{
  "n_layer": 16,
  "d_model": 96,
  "n_head": 3,
  "n_kv_head": 3,
  "head_dim": 32,
  "d_mlp": 256,
  "vocab_size": 16384,
  "activation": "swiglu",
  "norm": "rmsnorm",
  "norm_place": "out",
  "norm_eps": 1e-06,
  "positions": "rope",
  "rope_base": 1020.0,
  "rope_fraction": 0.5,
  "qk_norm": true,
  "attn_scale": 0.177,
  "bias": "none",
  "tie_embeddings": false,
  "parallel_block": false,
  "extras": ["some layers without positions", "local attention windows", "shifted keys", "attention sinks", "value residuals", "learned residual scales", "capped logits"],
  "init": "normal",
  "init_std_qkv": 0.0618,
  "init_std_o": 0.0109,
  "init_std_up": 0.0618,
  "init_std_down": 0.00669,
  "optimizer": "adamw",
  "lr": 0.00305,
  "beta1": 0.9,
  "beta2": 0.99,
  "weight_decay": 0.0,
  "lr_head": 0.00681,
  "warmup_steps": 402,
  "schedule": "cos",
  "final_lr_fraction": 0.1,
  "batch_tokens": 16384,
  "seq_len": 1024,
  "doc_mask": true,
  "train_tokens": 140000000,
  "steps": 8545,
  "dataset": "wikipedia_en"
}
Each number is 128 + 24 x the weight over its row's rms, rounded and kept within 0 to 255. Layers, rows and columns count from 0. The size above them is the row's rms in percent of the matrix's.

# layer 9 MLP gate, 256x96, rms 0.195, rows 54-120, columns 32-63
size [102  90 101  99  92 105 108  96 101  91  98 103  96  97 105 100 109  95 106  96 101  91  97 104  95 103  97  97 114 100 104 102  97 107 100 104 102 105  99  91 100 108 113 102  93 100 111  99 110  99  93  94  94  96  95  98  90 100 107 106  98  98  90  95  96  86  90]
[[125  99 178 121  88 161 151 161 151 167 162 135 125  92 143 147  99 117 118 150 145 132 123 170  98  76 131 150  94 117 137 121]
 [152  97  74 150 117 123 149  90 145 138  95 130 148 125 132  99 169 136 115 129 137 155 136 119 106 107 124 131 110 133 105  80]
 [139 130 125 111 114 138 130 112 179 131 127 152 164 123  84 122 147  96 130 177 119 142 107  95 104 116 124 180 186 169 135 128]
 [119 148 119 141 138 102 145 106 136 121 106 140 131 151  65 116 131 139 141 127 166 102 115 118 105 118 149 129 161 145 123 149]
 [146  93 108 106 157 136 167 127 146 129 120 156 201 175 108 111 119  99  92 143 109  81 122 181 117 136 135 127 134 137 128 146]
 [148 118 148 107 114 124 104 139 119 137  88  96 156 129  90 151 141 144  95 121 133 165 111 170 114 127  98 184 127 167 142 128]
 [118  85 131 112 146 131 133 103 132 141 116 142 114 162 122 185 107 115 107 145  99 111 112 143 104 128  67 176 118 139  97 145]
 [125 129 113 115 140 127 124 100 120 146 139 118 151 178 132 132 116  95 128 132 133 127 141 156 132 130 190 172 145 118 150  95]
 [ 97 122 131 135  97 141 159 132 181 109 126 116 158  99  95 104 152 117 126 145 173 135 140 166 116 163  99 150 132 162 136 136]
 [123 100 150 120 134 130 157  71 161 137 120 137 129 163 137 115 154  99 126 106  91  96 110  87 145 120 131 141 121 101 101 134]
 [108  91  99 113 124 134 170 159 143 111 112 143 164 114 123 124 123 117 111 105 126 108  98 143 118 137 120 130 166 157 130 123]
 [112 102 175 107 121  87 148 131 112 171 118 118 129 112 149 161 114 126 174 146 147 116 101 113 133 166 117 135 169  98 166  89]
 [ 92 107 138 128  85 101 144  95  82 101 120 131 131 173 110  87 104 116 158 104 141 140 153 123 121 120 106 116 187 127 137 164]
 [111 124 102 123 140 126 156 107  76 126 111 127 192  91 138  79  99 148 128 128 126 143  93  93 129  79 125 148 171 113 141 126]
 [115 111 163  78 132 117 103 178 106 158 123 141 160 106 137 134 129  89 131 129 109  91 140 136 130  98 133 134 143 129 102 134]
 [121 121 147  74  95 137 114 142 123 163 124 130 167 132 111 140 125 119  97 131 125  90 100 128  71 139  83 129 116 129 127 128]
 [112  97 142  97 142 121 130 201 174 155 150 100 145 112  97 149 141 110 125 137 123 130 104 107 123 110 127 150 115 157 169  80]
 [145 106 156 136 132 159 105 105 121 158 126 128 137 154 114 147 102 100 126 163 130 142 137 142  94 150 145 136 112 135 136  96]
 [125  80 126 103 134 143 119 122 101 138 120 109 132 153  79 121 135 104 106 131 151 119 134 146  99 107 121 154 113 166  80 113]
 [154 104 125 117 130  97 143 111 136 157 158 137 110 150  98 134 107  85  79 136 114 129  96  89 107 112 117 150 122 107 148 138]
 [ 68 112 139 124 116 148 121 165 137 151 106 101 145 107 135 112 127 148 116 149 110 132 139 132 130 153 150 179 158 144 160 128]
 [ 98 113  85  98 127 127 124 160 141 133  96 154 138 106 155 160 110 124 161 151 140 160  94 130 127 127 119 160 197 141 149 165]
 [118 103 171 108 110 139 123 149 141 170 122 128 148 116 149 155 115 100 135 161 113  97 140  84 138 103 131 147 120 116 147 100]
 [145 122 109 142 131 109 131 111 126 170 139 117 123 117 116 135 144 113 130 141 137 129 133 136 127 102 139 114 131 176 123 114]
 [105 137 120  57 100 152 105 127 117 154 122 113 126 108  89 130 151 153 102 137 108 138 148  85 132  77  96 159 130 102 126 145]
 [114 114 120 143 144 125 142 165 154 111  93 108 151 140 155  97 135  63 164 136 117 152 102  74 128 140 145 127 147 107 121 112]
 [108 112  74 127 135 107 113 117 154 116 129 128 126 142 113 114 126 172 134 140  99  95 150 127 124 124 117 138 125 114 129  94]
 [118 141 164 105 124 135 105 171  94 115 102 157 112  96 145 117  90 116 147 131 110 147  96 164 122 121 145 152 128 120 147 150]
 [120 117 165 128 114 116  71 161 165 130 105 126  66 104 119 107 146 102  78 121 180 134 124 160 123 113 123 155 121 150 131 144]
 [137  71 132 109 150 140 140 146 148 123 125 100 103  81 131 101 130 120 127 116 146 144 118 149  99  94  78 127 109 161 117 126]
 [140 136 124 121  74 143 143  91 120 155 111 150 146 147  72 122 175 137 126 112 109 132 119  93 140 113 118 171 165 116 138 118]
 [ 92 127 114  91 118 116 128 152 114 162 126 123 140 110  86 144  98 126 132 141 130 118 102 130  85 130  94 115 108 152 123 134]
 [118 148 161 120 132 143  72 132 165 159 140 122 137  88 100 127 154 146 121  94 122  88 110 144  98 111 129 196 210 159 110 142]
 [134 122 135  94 105 152  94 125 160 131  92 151 117 120 167 106 123 145 110 152 131 138  81 175 117 117 171 120 145 128 127  88]
 [143 115 136 132 109 160 120 115 147 168 146 126 141 135  97 133 146 108 139 117  78 130 133 152 150  58 164 147 123 145  84 104]
 [ 82  81 107  97 122 147  92  95 118 136 102 119 168 105  92 111 123 148 134 156 136 140 109  91  87  97 143 145 126 124 106 102]
 [162  70 131 136 139 113 102 107 101 130 161  86 110 158 112 106 161  99 124 125 168 159 123 151 137 126 143 159 144 146  87 141]
 [144  80 111 111 108 137 154 136 130  94 146 123 171 137  89 121 116 129 116 150 117 141 123 129 107 128 147 126 146 148 118 132]
 [125 118  79 105 151 142 113 146 155 130 115  79 158 126 111 124 111 156 154 168 128 135 148  72 109  87 101 156 108 120 140 102]
 [ 87  84 111 124 111 139 117 164 150 108 150 138 130 166 133 137 134 140 124 140 152 106 102 147  63 186 145 120 149 146 135 128]
 [150  74 121 104 108 103 129 158 119 137 133 141 120 133 108 137 121 157 133 127 138 125  94 120 119  92 105  96 105 138 112 144]
 [135 125 130 143 143 114 101 150 117 133 112 113 100 139  64 120 115 104 114  98 133 152 135 131  90 111 114 123 161 104 154 143]
 [ 71 108 123 114 107 135 146  94 138 112 164 146 123 115  70 101 132 116 124 116  89 137  97 117 127  96 126 124 196 164 140 105]
 [137 115 204 115 154 148 147 120 131 147 152  73 140 107 115 175 174 128 114 165 122 116 117 143 111 105 169 157 136 127 135 130]
 [162 117 138 110 139 141 146 139 155 143 100 123 126 176 120 200  89 143  73 118 126 119 102  97  98 117 122 169 148 165 120 108]
 [103  79 137 111  91 132  87 148 113 182  99  86 154  79 139  90  97 107 118 106 135 117 140 135 118 146 121 129 171 173 116 112]
 [153 103 119 105 122 130 145 129 127 128 181 106 113 186 120 118 150 123  95 139 168 179 120 110 122  92 127 179 124 135 140 121]
 [105 109 146 126  95 151 113 111 121 136  94 121 154 120 126 106 160 138 142 125 143 144 114 115  96 150 152 125 167 139 127 100]
 [112 119 102 104  88  82 102 125 147 136 102 103 131  99 146 153 148 100 103  84 151 133 153 130 139 138 114 128 127 164  92 151]
 [ 86 146 102 138 116 134 130 135 146 129 153 116  89 111 131 135  95 142 121 122 147 114 178 159 100 155 134  96 102 165 143 100]
 [133 162 120 111 128 189 121 129 117 128 119 132 155 124 100 111  93 159  68 170  63 154  83  75 113 130  78 146 155 108 116 133]
 [117 155  99 111 114 113 129 157 154 163  96 140 131  92 137 124 128 124 118 106 136 161 162 141 128 127 125 112 158  97 133 133]
 [ 99 150 133  99 124 126  62 120  97 151 104 166  86 144 121 117 128 144 130 166 161 117 102  93  94 128 116 120 157 128 101 155]
 [ 82 122 130 183 175 100 125 127 113 126 139 149 109 142 149 150 114 137 120 102 128 109  80 128  98 137 117 148 164 135 106 141]
 [116 127 111 146  96  96 136 144 131 108 121  98 137 135 109 134 133 104 138 121  92 116 123 132  96 113 166 144 130 113 159 107]
 [157  98 108 125 113 100 141 121 134 123 128 134 189 141 118 123 128 119 100 124 161  68  97 169  96 145 138 120 102 134 138 164]
 [103 145  74  94 115 152 110 125 159 137 133 154 131 179  87 119  99 114 143 161 134 154 142 138 129 126 161 152 127 107 128 122]
 [144 133 159 120 130 148 144 148 170 175 147  77 110 160 118 130  92 128 121  87 126 100  90 145 104 116  89 142 123 169 114 159]
 [121 155 125 129 161 111 169 143 147 134 158 109 159  91 107 154 127 159  99 140 148 133 138 131  92 153 145 112 134 140 138 116]
 [134  76 117 136  98 149 127 132 145  97 160 127 143 140 137 140 158 118 103 144 120 135 160 108 124  73 107 135 178 115 137  84]
 [135 131 110 129 125 120  70 144 149 173 146 147 164 113 152 134 175  93 131 111  76 141 129 138 126 102 131 133 157 141 114 145]
 [ 73 122 188  87 112 119 146 125 181 140 185 138 151 149  71 129  99 124 122 172  97 108 155  99 119 106 134 163 157 142 127 120]
 [111 143 100 164 163 116 160 150 121 157 109  97 156 126 112 139 168 150 138 128 139 130 138 143 147 162 173 138 184 132  88 163]
 [143 152 102 118  68 148  87 126 132 140 137 134 154 100 102 129 127 135 144  88  79 130  87 141 137 159 150 123 124 124 137 135]
 [113 147 170 104 123 164 142 139 119 149 170  86 123 129 130 132 133 147 136 161 107 124 111 152 107 112 128 180  99 100 108 111]
 [110 167  90 143 118 132 157 123 124  97 140 178 133 175 126 151  70 129 134 136 142 113 154 176 138 157 139 112  91 133 131 122]
 [131 114 119 134 134 114 162 152 142 110 172 151 160 143  98 115 128 156 137 197 106 104 167 117 160 120 137 162 132 110 130 152]]
# layer 9 MLP up, 256x96, rms 0.201, rows 54-120, columns 32-63
size [104  90 106 103  87 112 107  95 105  88  98 101  89  90  97 102 116  87 106  96  95  91  93 111  89 101  95  89 126 101  99 103  96 130 100 108 101 108  97  90  96 111 117  97  86 108 114 101 102  87  88  90  88  90  90  95  88 104 106 107  94  99  82  96  94  78  85]
[[109 122 135 152  89  74 133 115  92 105 171 110 125 122 146 113 110 115 154  87 139 173 130 110 162 123 174 149 153 181 107 139]
 [126 123 163 164 166 148 129 124 120 138 135 155 173 176 139 126 141 147 118 175  77 171  68 116 129  62 117 155 126 120 131 103]
 [161 164 110 124 145 142 130 130 153 143 132 130 154 102 140 107 129 115 136 178 107 159 114 105 124 117 133 168 163 140 119 148]
 [156 113 147 110 110 151 135 132 128 151 137 107 129  68 120 146 100  78 130 150 118 126 134 122 135 158 121 117  90 115 126 122]
 [ 93 124 146 129  85 133 100 104 130 160 120 100 113  90 108 103 153 148 149  97 150 177 119  90 154 105 166  98 124 101 103 135]
 [138 145 132 127 103 133  98 129 102 154  81  83 143  84 149 136 151 157 152 130 131 145 116 144 111 144 115 114 122 122 173 117]
 [126 134 118 153 111 111 146 124 173 111 108 144 153  77 121 139 116 130 119 104 130 111 124 116 125 153 138 136 156 148  97 137]
 [137 120 121 108 152 158 131 135 157  79 113 159 117 130 150  68 138 140 105 148 176 127 128 115  93 100 104 148 161 158 103 150]
 [104 116 146 125 143 131 140 134 161 124  92 140 130 153  94  84 177 137 172 126 156  97 101  97 120 177 120 144 128 119 142 114]
 [130 140 132 153 124 120 167 134 156 125 170 164 135 158 107 133  99 123 149 132 108 182 141 100 140 137 141 156 157  90 140 155]
 [126 108 149 114  96 118 116 105 168 138 146 121 123 139 103 142 148 148 133 152  77 129 127 162 113 151 121 166 126 109 146 142]
 [105 125 155 146 105 113 148 132 124 109 168 142 147 144 112 116 153 105 111 139 150 101 149 153 114 126 123 135 115 113 146 142]
 [133 103 169 154 161 126 133 113 133 110 121 110 130  87 120 113 152 129 125 171 135 128 131 127  99 186 120 137 131 136 146 139]
 [137 159  97 158 140  70 162 101 132  74 105 148 122 114 122 139 117 112  86  96 123 124 122 144 141 127 172 149 172 147 150  74]
 [147 138  92 145 153 135 140 118 127 181 123  97 126 127 124 159 115 143 126 140 147  88 123 110 120 142 121 113  93 118 104 124]
 [149 138 133 144 123 116 162 125 139 149 154 111  94 117  91 160 114 104  67 153 137  96 135 125 117 104  83 178 125 107 106 172]
 [160 149  92 147 163 142  87 146 133  89 119 108 128 116 173 163 126 144 160 112 133 134 147 120 120 122  91 121 105 106 133  92]
 [146 105  70 145 130 164  98 116 169 127  89 117 147 106 123 112 104 136 162 128 134 153 129 149 145 144 157 149 135 121 128 106]
 [144  76  92  95 123 151 113 135  80  95  77 132 133 122  76 116 134 103 100 146 123 106 108 121 128  89 139 137 129 146  89 142]
 [130 119 124 101  90 152 120  95 150 102 122 132 147 181  98 126 104 139 162 133 119  72 135 148 101 130  82 147  79 140 145 126]
 [112 144 153 122 110 120 122 178 168 126 143 142 143 132 151 155 147  85 146 109 125 142 120  97  99  99 189 150 142 134 113 149]
 [137  96 102 116 141 148 126 156 117 116 166 101 157 143 151 149  92 132 143 108 134 136 150 106 101 103 101 117 130 139 133  83]
 [ 93  93 183 152 170 143 120  94 105  80 126 139 111 147 149 116 123  95 126 164 154 114 116 123 134 106 148 135 122 150 161 138]
 [119 105 131 128 100 156 140 121  90 121 143 129 113 134  91 107 156 127 185 166 114 158 120 158 145 144 130 111 127 201 125  94]
 [148 144 130 131 153 122 122 121 125 129 146 155 157  99 151 137 104  83 111 112 107 103 157  96 112 168 116 131 151 131 113 133]
 [120 140 147 130 150 136  84 104 172 131  81 114 199 130 138 138 159  85  73 109 101 121 119 139 146 131 112  99 109 120 110 135]
 [176 101 122 132 142  75 114 139 104 153 131 134 108 182 102 150 129  99 106 121 108 114 176 120 171 114 137 122 128 159 100 158]
 [124 164 107 133 141 146 116 142 122 132 133  86 177 104 121 122 145 140 109 102 123 161 174 138 123 162 115 142 104  84 126 130]
 [120 146 104 144 126 153 124 147 141 120 127 156  70 145  93 111 117 172 100 145 160 151  95 157 118 114 150 100 144  96 151 121]
 [151 144 140 137 115 117 154 118 117 165 167 127 148 121 115 109 113 154 177 127 111 145  79 101  74 104 171 150 104 110 110  85]
 [118 146 129 169 149 105 151 116 114 119  76 137 106 130 145 147 127 155 172 165 148  82  92 127 130 131 151 118  78  81 136 130]
 [177 163 130 143 126 113 145 133  66 117 177 161  90 136 134 111 119  91 127 128 113 171 123 108 144 159 157 130 127 172 137 130]
 [ 67 130 112 121 142 142 118 121 109 119 155 102 111 103  96 190 158 175 120 122  91 119  98 138 128 133 122 164 175 164 144  92]
 [161 129 165  96 178 123  74 125 115 138  97 125 121  96 170  88 123 137 132 164 121 115  81 129 129 115 117 124 142 131 158 104]
 [214 114 137 123 149  99  98 146 137 125 110  96 161  86 171 118 130  62  74  88 122 150 116 106 132 170 106 141 131 134 159 141]
 [139 160 140 132 107 125 139 160 108 121 102 133 100 108 166 128 167 122 135 100 164 107  95 125 178 154 101 124 141 139 137 160]
 [148 156 175 128 128 166  70 125 137 130 122 105 130 113 172  93 114 145 136 145 109 149 109 138 125 144  77 156 130 118 153 151]
 [113 170 155 178 139 124  95  99 117 175 125 131  97 126 122 156 176 124 116 133 139 107 166 111 188  98 117 115 112 146 126  97]
 [111 158 130 140 120 148 149 101 102 146 142 136 121 142 154 147 134 120 159 139 141 147 142 117 142 133 155  82 116 153  89 132]
 [ 99 128 157 141 115 119 105 134 153 110 163 163 155 119 125 168 147  91 125 109 130 144 123 144 112 111 127  93 162 135 136 157]
 [129 143 155 134  68 120 125  89 109 113 150 128 124  96 101 115  68 129 135 121  74 135 108 121 129  92 139 140 172 113 127 141]
 [151 151 158 143 119  99 111 102 131  76 115 109 105 125 121 141 124 140  97 119 118 114  83 153 125 129 140 143 144 141 147 118]
 [157 160 150 120 133 160 107 169 163 132 127 156 115 130 110 145 135 144  92 125  82 144 179  97  94 132 133 146 132 146 131  92]
 [132 143 145 142 140 147 125 137 118 127 128  69 173  95 129 175 136 160 131 160 110 108 105 142 125  99 136 151 128 118 150 144]
 [148 133 116 146 103  87  83  94 104 120 149 138 123 108 111 110  65 104 137 103 139 147 148 120 151 164 169  84 164 152 144 105]
 [110 105 126 116 139 155 114  87 104 131  93 130 115  92  94  66 126 107 137 143  78 137  99 128 142 117 147 108  76 122  83 130]
 [114 150 142 118 137 146 112 112 124 126 111 123 130 145 114  93  94  69  91 153 120 139 146 133 132 117 100 124 127 150  94 145]
 [161 135 113  93 163  92 166 130 140 119 144 177 105 151  98  95  99 131 112 136 141 155 114 148 177 126 117 143  95 111 131  66]
 [106 168 145 144 110  72  93  92 157 130 127 105 109 153 150 128 112  89  97 115 155 140 122 120 133 141 132 124 115 134 124 123]
 [110 154 144 122 130 110 104 166 122 164 136 149 112 111 159 101 158 115 167 131 136 117 163  89 196 123 132 127 132 125 172 133]
 [112  94 165 105 136 132 105 139 141 121 141 176 112 117 146 151 134 122 100  62 120 117 147 124  78 106  86 110 146 147 113 168]
 [136 106 138 127 167 159 110 173 142 108 161 105  55 167  91 160 159 128 155 141 153 130 118 103 123 102 134 144 130 157 127 176]
 [156 171 104 130  86 127 154 149 135  88  89 137 109 135 157 107 104 132 130 146 142 122 130 111 135 127 150 111 172 156 152 168]
 [108 160  99 154  94 126 116 135 117 128 151 138  84 122 142 141 110 167 141 156 106 112 116 101 105 133  74 152 134 115 118 160]
 [134 123 156 135 127 169 131 109 124 156 112 134 144 113 123 116 129 138 122 143 152 117 102 120 141 118 132 119 101 125 116 162]
 [ 91 162 148 102 118  97 113  92 154 118 148 129 121 128 120 109 150 113 108 135 121 111 141 122 157 117  93 140 111 114 107 156]
 [173  94 137 124  93 133 105 149 118 142 104 155 130  92 132 125 141 127  94 160 114 128 132 135 111 149 149 187 158 168 108 150]
 [127  65 139 121 145 123 144 122 181 124 159  89 101 145 126 125 119 147 157  80 155 105 109 165 110 131 140 159 116 178 117 110]
 [114 134  99 129 122 137 150 121 109 141 150 102 140 148 124 117 124 112 113 148 149 152 102 159 127 128 147 117 149 113  99 159]
 [140  93 135 117 141 109 122 152 123 144 129 140  84 140 173 119 128 121 113 101 144 155 110 125 120 137 137 151 112 117  90  90]
 [112 125 156 124  87 105 127 124 108 135  69 171 107 117 121 116 162 159 150  91 152 123 100  97 131 118 110 125 135 167  85 130]
 [106 135 124  82 107 120 141 115 131 131 139 178 139 123  96 116 125 140 131 175 118 105 140  87 172  94  95 171 125 152 121 105]
 [139 154 110 145 109 123 141 156 103 140 150 131 144  65  76 150 154 164 115 169 115  64 127 156 140 106 124 138 176 149 155 149]
 [104 134 125 145 170 128 142 141 151 122  98  99 131 122 149 148 187  96 115 142 177 103 137 164 143 104 120 130 120 108  95  97]
 [134 129 102 162 139  89  98 145 147 136 127 155  98 135 179 115 135 136 116 162 151 171 120 128 126 130 151 146 148 122 143 160]
 [119  75 194  83 106 136 164 133 126 171 140 133 108 119 116 114 179 133 152 101 130 134  96  95 100 113 108  97 100 154 110 126]
 [131 135 169 125 100 175 109  99 147 138 149 117 134 138  97 144 129 122 118 135 143 153 118 106 103 111 110 128 116 145 112 105]]
# layer 9 MLP down (transposed), 256x96, rms 0.179, rows 54-119, columns 32-63
size [106  88 102 103  87 106 111  94 105  89  97 102  92  95 103 103 105  95  99  98 104  87  99 109  90 106 100  97 118  99 103 104  99 111  93 102 104 102  98  96  96 109 109  99  92 104 114 102 108  94  95  92  91  91  93  99  88 102 106 112  97  99  85  92  95  77]
[[ 98 128 164 124 103 126 155 157 102 108 143 134 175 145 141 174 103 133 133 151 165  88 127 115 104 112 104 100 116 135 117 154]
 [158 120 161 101  96 129 121 157 125 135 129 172 143 123 110 113 138 111 113 116 150 122 115 107 120 121 129  80 123 156  74 119]
 [158 124 159 123 123 114 117 168 116 102  83 106 135 141 172 141 134 145 124 119 104 128 137 107 108  91 144 100  77 119 116 144]
 [133 150 147 115 143 123 119 141 101 162 138 125 135 140 124 148 151 156 117 136 131 113 167 113 105 161 168 132 144 123  57 145]
 [111 136  90 119 170  85 113 115 171  94 122 161 155 134 128 133 131 146 102  99  75 127  98 159 132 152 140 123 123  99 109 126]
 [111 139 171 154 152 126 112 136  91 129 107 106 122 108 144 166 118 167 110 128 156 160 142 142 152 143 127 110 160 131 129 113]
 [147 140  90 131 111 148 138  95 153 106 184 147 140 107 128 151 162 142 107 118 131  95 113  96 126 100 161 176 162  81 109 107]
 [141 127 120 148  89 123 125  86 132 120 122 150 120 138 152 159  94 122 161 147  89 142 195 136 134 132 131 152 129  73 164 127]
 [151  94 149 146 120 108 140 131 119 125 156 114 128 121 140  90 123  74 131 125 135 125 151 174  76 148 136 162 142 157 123 130]
 [158 133 170 135  96 108 134 135 157 114 111 129 104 176 125 103 102 127 101 103 136 140 139  76 115 145 100 107 121 124 140 142]
 [137 142 124 127 150  85 137 174 123 108 122 151 165 112 156 104 140 122 127 146 121 140 131 166 148 140 183 115 159 148  86 151]
 [117 130  68 114 146 148 103  88 111 122 123 124  89  86 141  95 127 162 141 115 114 107 129 130 128 118 103 100 156 136  96 141]
 [150  97 170 148  91 178 103 147 117  89 128 121 105 170 139 102 108 170 179  94 167 146 116 121 138 147 135  92 120 108 118 122]
 [137 100 173  79  97  97 160 177 122 123 112 112 104 144 111  79  79  43 135 116  91 120 116 117  94 101 123 158 117 139 134 105]
 [115 102 140 109 148 149  96 174 109 125 102 109 152 116 112 118 143 174 114 143 120 164 140 160 126 169 115 104 144 120 122 139]
 [124  95 157 123 143 118 103 116 140 114 107 108 128 113  97 119 110 162 165 115 153 109 132 126 128 178 149  87 121 102 130 101]
 [115 131 144 142 145 123 141 140 160  89 128 102 131 136 174 147 114 156 152 120 139 147 129 145 135 133 112 125  96 112 148  71]
 [128 166 119 153 157 103 103 112  81 134 121 153 124 146 102 128 117 145 137  99 138 131  92 111 142 134  98 114 159 117 132 104]
 [128 111 105 114 146 139 107  68 164 102 125 130 146 141 121 153 128 146 155 147 131 144  98 121  80 124 114  81 112 130  98 124]
 [114 135  77 117 170 143 125  60 118 120  80 114  93 149 129 132 145 158 156 127 160  93 129 147 113 112 117 105 169 136  95 145]
 [105 105 107 134 137 140 114 137 123 114 104  65 133 148 116 147 105 149 136 116 131 132 150 129 114 163 140 123 131 148 114 107]
 [116 115 142 150 112 119  99 200 124 143 142 130 152  93 144 114 129  98 101 125 142 110 111 125 162 117 121 145  92 194 118 107]
 [124 161 134 154 142 134  86  87 127 114 119 108 153 116 165 155 138 116 145 177 127 131 140 113 153 104 132 122 126 135 188 122]
 [133 126 120 124  98 140 143 138 128 113 148 147 142 144 128  54  98 167  96 142 165 154  83 107 143 134 140 116 142  93 129 153]
 [122 120  89 128 149 126 160 107 136 112 117 119 139 102 106 151 147 105 128 154 165 128 166 114 113 135 112 147 124 142 103 106]
 [ 87 110 139 124  91  99 103 101 139 148 127 140 167  95 148 133 177 117 106 113  92 132  95 134 168  82 123 109 112 145 105 153]
 [127 130  99  61  62 120  95 148 133 147 120 102 107 132 146 114 171 141 159  90 101 131  96 124 124 155 132 105 149 104 130 108]
 [117 164 162 149 126 133 171 152 105 135 136 139 121 127 145  96 138 173 108 117 151 137 130  74 168 151 129 151 138 144 136 110]
 [104 160 133 149 157 156 114 186 157 125 144 157 107 110  92 108 151 160  25  90 117 156 132 128 135 120 118 109 132 142 128 164]
 [143 100 125 117 124 157 138 138 107 166 132 133 121 140  94  89 124 141 137  94  94 128 131 139 152 115 135 128 135 145  86 110]
 [169 125 132 174 102 114  62 121 138 151 131 110 142 134 119 126 134 127  97  91 142 167 128 108 132 147 121 142 141 185 127 156]
 [106 109  86 117 103 131  94 120 139 161 138 103 136 140 111 101  96 111 102 103 117 106 120 156 105 145  93 168 105 127 126 144]
 [114 108 174 129 124 101 157 126 132  78 148 164 123 116  94 142 141  96 139  80 111  88 167 133 115 120 114 176 130 151 162 112]
 [134 131 153 156 116 170  89 162 134 157 132 165 118 115 150  95 160 124 102 166 112 115 118 121 128 132 134 113 127  94 136  99]
 [124 133 122 164 124 129 122 134 130 146 129 149 109 116 120 126  84 174 169  89  92  93 118  93  98  93 166 109  96 137 122 123]
 [160 133 106 102  85 123 121 136  68 149 131 127 158 141  69 126 132 106 117 155 110 139 135 117 128 119  91  91 154 159 126 154]
 [131 112 109 140 129 164 129  98 110 142 174  96 112 130 141 153 122 111 117 112 121 116 134 120 122 174 127 125  93 132 148 153]
 [119  63  71  88  77 124 160 135 106 103 123 164 122 122 107 135 105 178 156 118 118 147 144 137  71 129 146 128 130 109 110 105]
 [130 155 131 102 150 150  85 178 164 126 126  93 145 182 149 133  90 146  97 130 105  76 162 144 146 190 136 125 167  85 157 142]
 [141 137 142 177 129 143 148 129 168 142 125 127 130 128 158 107 139 105 131 114 144 131 139  95 133 126 165 166 148 129 170 129]
 [171 154 173 135 134 148 141 138 149  97 103 121  95 137 146 124 141 140  98 109 118 151 142 116 105 132 161 149 113 102 140  92]
 [104 104 109  93 124 118 112 137 120 127 134 132 151  79 140 152 111 158 147 157 137 100 147 202 121 136 112 105  78 172 129 137]
 [109 102 125  94 116 138  62  83 130 106 127 122 140 151 117 154 173 129 126 162 107 161 119 149 145 103 150 109 136 137 110 143]
 [119 108 125 147  96 130 152 117 160 138 138 135 116 147 166 121 100  92 115 140 153 172 144 170 136 130 142 128 132 129 145 141]
 [155 136 136 164 134 131 111 115 106 169 119 127  81 147 115 110 122 156 133 132 120 122 129 147 108 155 144  85 166 145 130 140]
 [116 147 126 151 104 105 139 152  98 150 146 138 143  95 156  89 147  75  98 121 161 112 156 128 150 106 118 140 130 138 124 127]
 [105 152 172 169 144  97 109 114 147 164 119 143 166  76 127 120 148  62 145 160 138 125 180 169 158  84 105 139 127 145 105 140]
 [124 110 112 142 155 131 110 168 140 104 151 153 135 129  75 161 123 101 103 152 104 133 120 117 103 155 154 128 118  88 121 121]
 [136  98 131 128 101 116 117 139 117 138 142  82  96 113 124 132 110 130 145  90 105 156 109 143  87 135 126  69 131 119 106 106]
 [134  82 132 133 122  78  78 113 146 115 163 135 126  91 129 190  78 137 105 123 144 115 136 156  70 106 113  85 101 148 146  99]
 [127 157 107 105 121 126 185 138 156 144  89 136 128  95 113 156 152 112 155 133 118  99 117 107  99 176 144 123  96 135 125 112]
 [138  96 123 122 114 134  94 100 105 135 135 160 130 125 117 126 124 128 146 167 120 114 177 139 119 112 166 141 154 166 110 122]
 [118  87  99  88 162 128 146 134 195 121 128 110 142 110 120 137 167  84 152 167 131 136 106 130 131 119 204 133  92 128 142 139]
 [139 113 149 113 117 149 160 151 123 124 128 127 169 130 102 132 177  60 117 135 166 133 137 102 156 140 142 147 126 157 121  72]
 [ 96  99 129 121 123 114 184 153 115  97 114 102 165 137 104 142 114 109 153 125 136 109 103 169 140  94 107 169 114 152 139 135]
 [132 164 126 137 111 134 145 130 132 113 150 133 131  85 123 103 177 122 111 115 120 151 122 145 110 163 145 129 145 135 147 116]
 [145 108 128 126 115 111 150  73 123 132  94  93 155 184 127 128 127 160 128 121 134 150 171 127 143 127 141  91  75 124 133 110]
 [153 176 150 150 128 115  91  91 109 142 121 147 117 117 166 144 116 114 102 125 163 129 119  96 137 155 164 153 120  98 112 115]
 [133 139 136 139 141 129 158 101 111 132 113 156 148 117 141 150 139 120  91 156 129 138 121 137 109 143 149  97 112 157 120 130]
 [116 117 109  99 126  90 127 161 128 102 141 152 176 104 128 130 127 129 163 140  99 137 116 102 135 140 113 125 154 143 139 114]
 [146 151 130 131 152 145 133 138 136 176 104 143 135 135 155  98 138 153 109 101 145 155 148 130 102 116 174 102 119  96 129 124]
 [128 125 142 116 142 129 165 194 121 119 124 152 145 117 172 107  98  97 147 102 128 137 101 122 128 135 132 168 138 162 132 139]
 [117  91 134 124  88 107 101 103 120 113 164  99  81 143 163 153 114  79 125  67 161 136 124 128 123 102 124 169 107 141 138  80]
 [126 130  89 150  85 188  97 127 139 143 136 115 169  97 105 123 123 126 132  66 111 154 125 152 111 149 120 115 121 154 135 149]
 [110 105 110 100 112 122 148 168 115 127 109  87 125 116 142  99 131 105 134 189 102 134 115 119 130 152 122 125  61  95 147 152]
 [138 153 103 144 149 108 122  54 145 117 130 125 139 164 134 155 108 191 133 110  96 126 167 158 123 152 139 107 113 119 121 152]]